Each number is 500 + 50 x the weight over its row's rms, rounded and kept within 0 to 999. Layers, rows and columns count from 0. Numbers have three digits each. The size before them is the row's rms in percent of the matrix's.

# layer 10 MLP down (transposed), 3072x384, rms 0.0674, rows 2288-2321, columns 288-383
097:564459456506511421462489560533565517425427487475543446609539493422506522469617442532487547487570534560421478497495588479452434493547462458561534540478472529424467482404490473495549475435443551562545495525492464461423403458489433364542384514524452520423425501581541426446390482413504515534
093:515491436486530470432475704475561523475528450561597539452451542454437485408575515522460473509513538494564504513496544463511458484426441503465501461424541523535532439558447520523508478452487533509482540572494586510388394514437525437539523495549406438439412544464554478445526475563521476509
092:512536550477492559436489447457480446524500479442480540481473543476505534458447475528514574479471480554403456403490461463549512499531424558609537560566513526467423511529429528517500490528486430460513470509535502446421543444497510533486478519484452465542520510437484500447392503502405525548
105:504562497537609395500517575449542487481472453583540508472516410546506480435517488486534565514498537519462470518517590503561570484529443540519479455436561462552432520563387498529505557492496441442512457545579477495524442505545501515473504513548502449504460579477460487470523476467483543526
098:466470502473538477486543527568476469385548432555471496459495546501594524520437497483569497465532405497419531454574482490513592499512514492534468421458514550593478429502503520551452562544434502481458553485552515496528507463505457384434546457457513468541500420547541402417455480465476354567
098:524514517481557564616573517552480397489467495507487468656412482423527522565496524400451472589493405491489472563532478487475507450545473505495465442451519518420556551521478458451434551585540473545609496445538532442425465420441498435461445516528509493501468554566549501440468557391417464534
086:469490528466471439529483580533546557459512491510568460592501463594438458499467482539563499529403503477548540421491518444448593530552524406580546462563536535513563548408513564555478492454528442519545519438615488564465583566540505515405536474388468571527520464498469485491623547516561455472
101:532548356560461558575532507443500483452472491490479451628576444492485499515470559396533543488459531530506550388578449442539427559543552470441435470563516583438519457483424552600495500535511441569416478509505532497497484434566487510501516548476424475535512483511451561520520559475497467499
097:506503515484515476509498420490516537477466538506499647539507540528533572487551474484458540380595476494544518548496545541499558507484435507376491578517499523489511507566546613482534431526406438478524528513617531404565571504520512582530449545464418437492556495521480484454497613466524449463
093:477588506482448449487595568503468437530564392534517429492481474473447449637545677470477468561445554539455525520515506493499515551556445508530458475452458581526506420518530475540560509458496485536514475458561538368513505561578506476516589592607494553491480460518533477523522547517500445475
088:514512510516622546446551481569483403387553458526480558464463547512425494480412515388460479559541478482492563473480437469472543492399561464565562531388550435522512455545493393559426489509533518485405488497510537570541464489483539559464393481509417496549470582478514531622536526551595565468
101:547488553469422507563435479512538500488414584480494517644504445419454727400528532456503439486471427464537461486464494384485435520525522510461566473580423515460505496442471452459527466490419472563537418477391448555493412487431502474421526480373486532565452551483522482564484524530445526484
093:524521497477474477575470390497528570523517491476509571492449539453603531528550489476503496508509470449496534526485563494491547459612437415443494499524495410447509587395630528479457504435514389437579498501485492582472496500515592441495505497466525534523454511413526530493546469506489526484
103:501452519499447482483484473506574520460528536485568505634472524476533496472478460441462586476542512469482416441521532418529525495411505417438487534553547540499379482522531476566476475562462434536443419517512492484538498523513468543503494485524506527524455464526490515544623451570507485438
098:457425494601437491545471574476517548541562464433546581496446452497444503426539495553410510421454466435414508473450530464573549515467460557479520515447538437481592558518536482487570550558461582533495493467490479566531526537545598461491538421480562564491556513500416471554491472465547473468
105:519533492474550554466496528540497420564519544488583468420563446397470492557458576607503537444600519391513526513500530453425433537512599530544440519569498565512503466475599447542455490390540449550554491459527389498549473422553542433588500494416542390520522443553566471500420481433533561461
107:572409508534515389422428469468520557492443449492498433448618391518540584472511484528547604482474380478379454548510505548492549454489516538510576514390458611541527441455565451501555479559558440537516514527473589457469547424471527483446530457536460556543551506594474469517501503467480561468
098:561482430446518544463539540481501583439506467541436556546433524540437513459521480470443587554519469490449475542464587508513388543528508438399573530636479418519591445529469530426502517538457484414395533485527560450460411472489566556526538622528513477415557384535507502488503470459532465522
092:501511540540552519526519381459491536488475495516548458488479557481542471462558512527415494487516549525492405453387511542567534503533459546518450459506571503534530390540581595464510580503607479476426379555541437457528655475517478530574503511467461456487527489486569425512451522482481483495
093:529512501454443580513569519499511396528507458566424495539507565463503484492466391524495498426556473453434435533476458535496484576501511469505559531591480377519491494498481555543430578515437525491521421492441507512605460531512528602408479476578495494518475554569541539521509447557514429481
093:511505468499510484617541557533553459476551480480413504410532489468532497411426538629483510550519440536484532451587517516469515502452649586459488614488518559493605497600411529455459478548548511512480446463419483487402571524506462487479564490551476581554418520505491487542462436420470558396
092:579468516520527458474497532459564471537460528420423492548530459583560498602510500480441499572433498509453519522533451509459547473473584561485422563463481390485487495569492510441387536532512397566530575440464504482529424543430494545471517533504444602466531444470510524475568549538514530551
106:519542485582494573482502442477667477480471476521445477427522474599525483456437534549578554522494573539468472545479541425479465491496580451553539527509538567471479517543513489521391470454447526512540503487529425542418522557542486587494494544476452525515516513463486388526535531411580555382
100:543477494508511562527510440459504432460519416478394493498513508461461574589607530443569499535588503541418506496565535503539543575460480475525541469539598607423445471500466478588423497540514420541429455546511491460589527452470542506523522532484658558564595459499504455595497428581523557474
086:517499565554490522539478543497509492480542463582483518516463563483536422467536555475517464513557460566587561471630555456574531514447551459465462457488454566507552540542527650486487436533531557464563511533521485602509456479475463448497468509463627559500543524434463510485594476547605575543
097:487512511427492469536478447448520516564464498609559457438548492479485462551465461513468440480396531479493551507623476317517507535633540495509476505499444456443514540442534487504537541528565490532532453508476526596533509501518440470529452511511487565619480495533571472486520440435616450502
105:586504520484446525507564486475442554472431438479521469642578563446435491545495482575467548539473445477457522519507479516474439505479463481576470547532473548482547453589498506478522527474521517527482519537543453479496532479537406419448500505516447494431486564420585576514516487430580607522
099:464481488518500329480419590505449481493465543538550471393487485603461508602617498489468531487455507521517539511502520539517590466572509485550478543517507473483518472496520575460554479535448465516483450620509479427513534448501475499531554445457532406481561593581479527578474497464446545480
083:505563437555482474505545490451517406393572513461465597493452476455478545493564494510511548482480444513485419507435481472511438491504476453567595518386498573542523526516513512463530511448468517496496484427535466497477475529546407490523428493507426489381520477511494482565518556536572518578
101:476515511421523498520495464555534466464417407542485519510459494541563501532486556551444564455567526508549528514574543501575473480513538529609460518448583576559493440479474583478481491551493513520573528577441511518591500489448545402417520458434494414427594491532502457544466484503456519504
090:436531506563498530477473530467442456497537517468414625574461542500541527476498492498510431361536432487554581488525437467598453515463598510508498566485491472498456456485546538616477493475476468453507415510436536481547466495495519535499455445462458587537397482539477541514422452548499448514
114:531489584518458514506438498515477540529504452472550403551398459470459575491543560517487542474419494550480475523512438536423459555488537481404443434507445430397495525615542412475474453533495474536480543454505500522563489546556565450554506519550557457502560475532528576537506473577519576483
101:564455453543633581551501402427473417445489516565533447442466526441515537577540503452496458498548562498408407446504500542522516498568507573467470431531473538540511440488475481373471502437479570531510545476494507496492488478462526418484517544503580573526425482581409464496531496489506492585
106:571430500484517606485507527470506546516574477550507476441514515554572493461557547561543447553485448508456486533606523491575535478524535513500550507480540499570579591501484493493542526573561503445504442498514526526518619481494489540419530516441452498400518502538550486401490569560375505477
# layer 10 MLP up, 3072x384, rms 0.0704, rows 2289-2322, columns 288-383
094:481583476467542492516492466512480467548519556440424546454511476614544501549511588560535520494466492593523533492485517486494570484526449531520404525573582534406460371500479520427517482445457483476384493474489554402523562447515472515469517542428556594542539459482403437474485479441434498538
089:515529468457499435492458438510528494444450498476592547512550409431591441520540441531492481462536552391471482537509509480514473480449544561478524484603414532524427492610483539556514466527540563478476520523500496492509504405494457493512581479482527424461473415396423532423558420518471503495
098:402446455534476458502489555495538531531495504481525477471530529537499471530519519591415479443504608500578536480455560454518511537457462499516541503505453488524453539541514509457534611469533437528470518475466500511602413541561495545569536473535530487535452533490418509542551472499409493557
094:537513507481417572520472462433548543534475570408509499474509498538503522501573492529465451545444459541532476480381503484503533539460442495591547559485457455473599523453448501448480391447581573474528356480477532501502507571510563532462508498476528560572510460476535478483528528497532534516
099:475490558460531480459475440558497549498491441515481509429439576477557545498458539458514476527589607493346475513485527581540516509525503468541446468432479519528575495469503420398483372466436495487524505532418524439487506434499474506471503479603545656581515554515570480538487479561475546501
083:471545552521518517564538396435489499485528496575511483502626530448455522474462488428525458551524559596542629418488465542518420485472493563492469498564534523513531516502542471445579439480554542452552560386498375439550480498493557356540515442485537421534508492573484524486547517555619601541
102:579498442602508455558481483498515532578457412488465523509457493557496426461457423582430420486405503520568468522455460480582513456476457506482489533438566390497496485513597505504522391543476490450496551477452538595515504468439528499431555492482557495487513503485419588550542411540503483456
092:479529376511538481533456512577436557519605564544422476560511496501551403487525498538516498460475514446543529476553578424569508530508488561468524467502530428510579437485530440477445569385531469542458432484492487554443575471403525472505449433480505540592545450520394524516519479455534479502
085:501483465509430520395446592561511506521479434518433542523553494531519443443499495439454526539533465435507474497548368490589584489503509536539513575468411464403430510502476458514420474537490583504467601563532527476466502541460444507478430537590548581484499476436598477527480464486526436407
108:541575497467462474570534468527408486534502364514515510476512447516548548521541420478465532443442557503504478479493567416396505524482488481532443526583484497524437478540489581411544599494491554492546511494479420453470466510485500504525476526487519510503510577539419442487579547527526581530
095:542498560482515478507507545415511469565519467546507467550549475476493495537494468425547402521519511627529472474473511405563471479452546512431532442533525509476460495461517524624442548478552543581625419445535440501542544475451574492553608567542498628419519463530463491514499545487471509413
092:452556488448510554507483437546509592470455437541494525517405608456561517491517497441418513483554437505466497534492536604481510522472502481546458558465558494479593457552505504578495555554553601562510454524399520514492509509461512544502486514477476486483455502463482482569611593532513460455
102:460511474505435515478541416530549396536484471565474543509517508476449534473546496583608454474660383497467388464480534417522561542563452519467516562481501521500576479429540554529500574523570498526466482472514492437585502552445475428431485626539447496467468495659488534533537519517562507513
097:438591435576448510510491359488481520496486536454574452478541486502536482429474503414485505429544557515458479470457457516489424515515506528526571427459571478502605541535548526521453527508521481518387572441503551462506507461484478445531599521454534489508489629449515541560526533549505463536
112:505552469516553387461579556442541475509430465469444591453441490535510499509542465558515441594485477544495487517469579484483542436468555406527572462568565534530487513474548534454519497571469634475535411363446566520481470540457594437415506514556516495454415426456463471484419548498451472564
104:505585401478530514501451483507517445409435500608456506521535558499519508448440543498480467549604467484474482477547458439530518590548539484498557527435449493539476548478544502461546458505541521528495589530561498484510440530466525497497570457529451452443465548498538508568461554475512564539
094:535470545440495461506542529363475587580444598484532493439450609528492520530536587627509525451485542428454535457459472444498472495390514576496526464445384498466537481541626473527528470393409500545591528511466491500615531539497422487515502489523443445515490491422411565542504583447496492502
088:510526587464465553534486543492507533451499439495540503561476486413495499591438465525467417568540540469511456606402503576455504558555469549469497366550443546389472589442528520533449479447603628483430516477546492494498541537443533476455453473553405512465458441485431544517513502539509494550
088:546414488483544516417526455506465572399400414535515537468549389443547453483516533586462551522542512567581420540574470522553606536491518432533480452616452514481476543493474545417558479528488611504551415533494549528548541528518460449564552566530439447414520531536534542495538451443496541419
081:402505491520480501562552435564476433522543464452469418496500545512549445507452508504487416535538518553582458442481483524546522498478581544493457544561475443400504473569398467448501466586555450551431405426504433399449510453510539494437461478574509449489508529528476496528555439507485564524
085:614509522507399558470434527443430510501468501457482538476457461644552586511495443464512560526492530531564479398503536520435507546453496525471425563510516552510446587546539446458530409516589479565456469533518576419457494523513544519516568586578502479654533486581497549481503435500579448493
104:495529497482465501540453573511556510529485429457557511503483480535508515484613503574530496520423464530466480473468471449477569556530559543445584449572550500467468555475402514575562544492505453521487499525533469516515497392488447492491507568582342516500525441432483524513545521541452461443
093:549526453573613529486483483549497502568528520465537504464428477476470539556461603576512478496564484487487564459421618471425580453565510478487460524509461535537560516479578534446415395506528435563564576489510555524466408468504451539471533476477467385459539537483444563505545509505548508482
077:416419483531424460511526511441501430495328499518531547496508451553534511446538447437465493539544402544571565462553517415545514542487548547453527460456532502527592564440484514566457456598492561516544583557481535502422509497477388490515491430517407478404537513512427513491569518519536526594
097:483540510628513486554449508505500511623512418480429483555437491613462379506480467517440498526530623504471548486586424510389492564582479525529556464434453551459506502538483568534581540522560505456472546439521496451500520498587428475488523498493511476540471506468500496525474499515462542498
101:433453524484533503503490548455546444449473512484510373486542488532525439451495556577550468527514515540491611440458440531466439491418445469534454532577511535409446536489551446480504471581427507458562446501497553543471523525539568437464547448539546581516505474500466428529413551419434485489
099:549465465556536588580580541455477512501536479458445549482461480514524427435539470473587518614505407411565490500406448516451541493530588459508498521561428487506497485525458546481346455497484525550570472519455453450544452540563560514563458472443408573522543512490524430452472536597509582433
086:556457493503516452499392494416594444465535468474513466500614499485562498533440522497492458499480503462493518460559448499494525503460505460457430462565521447521457493568488526482524517568567402552541475572560522575473449461470488459472553504504546491424524534459492398369522584440395531480
099:470502467463452494467560464554514527536552493403508506559555473476503482586550474493394516462580438516408492574475490453461515489531525387532601593444497506567500559499607496486467547488481438538499449472546471488509512506475559513561471369444456533530510525447446447498619509443501556481
087:569494484561482553469442497567559483520506535495532485452526510519467438424570604428468543504478538455554463534442514522440584424493430550531419565574513479546525441479463561554568469550598444442388484501450521533485535435502474478492457485509517462519476525494540479524530526474332463445
114:517545567464529485517521536550433508558508463530467513527414565550508457472468491398579527441528578552484492459517488556504520616546426478484499446486409443426469530504565503442529525520608479410507566539420451494523498489440476513470517435484394534498497465486449451572382491507513545469
098:464463447460585499535471510450515551507486478576473467502360476569539459484456494469429482475474441620490518500499416461556523577502525441490507497522519566485409508472552523445428549481484511507511558557536543463401526511499576519570509481502517500389442501600503573480385569338450483452
103:585505581530483440519522517448439476549473509569428531507467502609489605504487542592464581515556508511545476389531540511400510512566593529509532563447526495459501529525460434481517471535596526477492466519535486521464482525481483482417432560481431442549506449616539504539451501478549510524
092:490515377599484538579493415377526518496405452519494519468464488507491543497475501571492493550472500386501442474549558456495554547548534487486449546538500516474534524494529538503488518422575495605545543555502508556483460461467425480526512471634582464499431512528446524408440454553509473506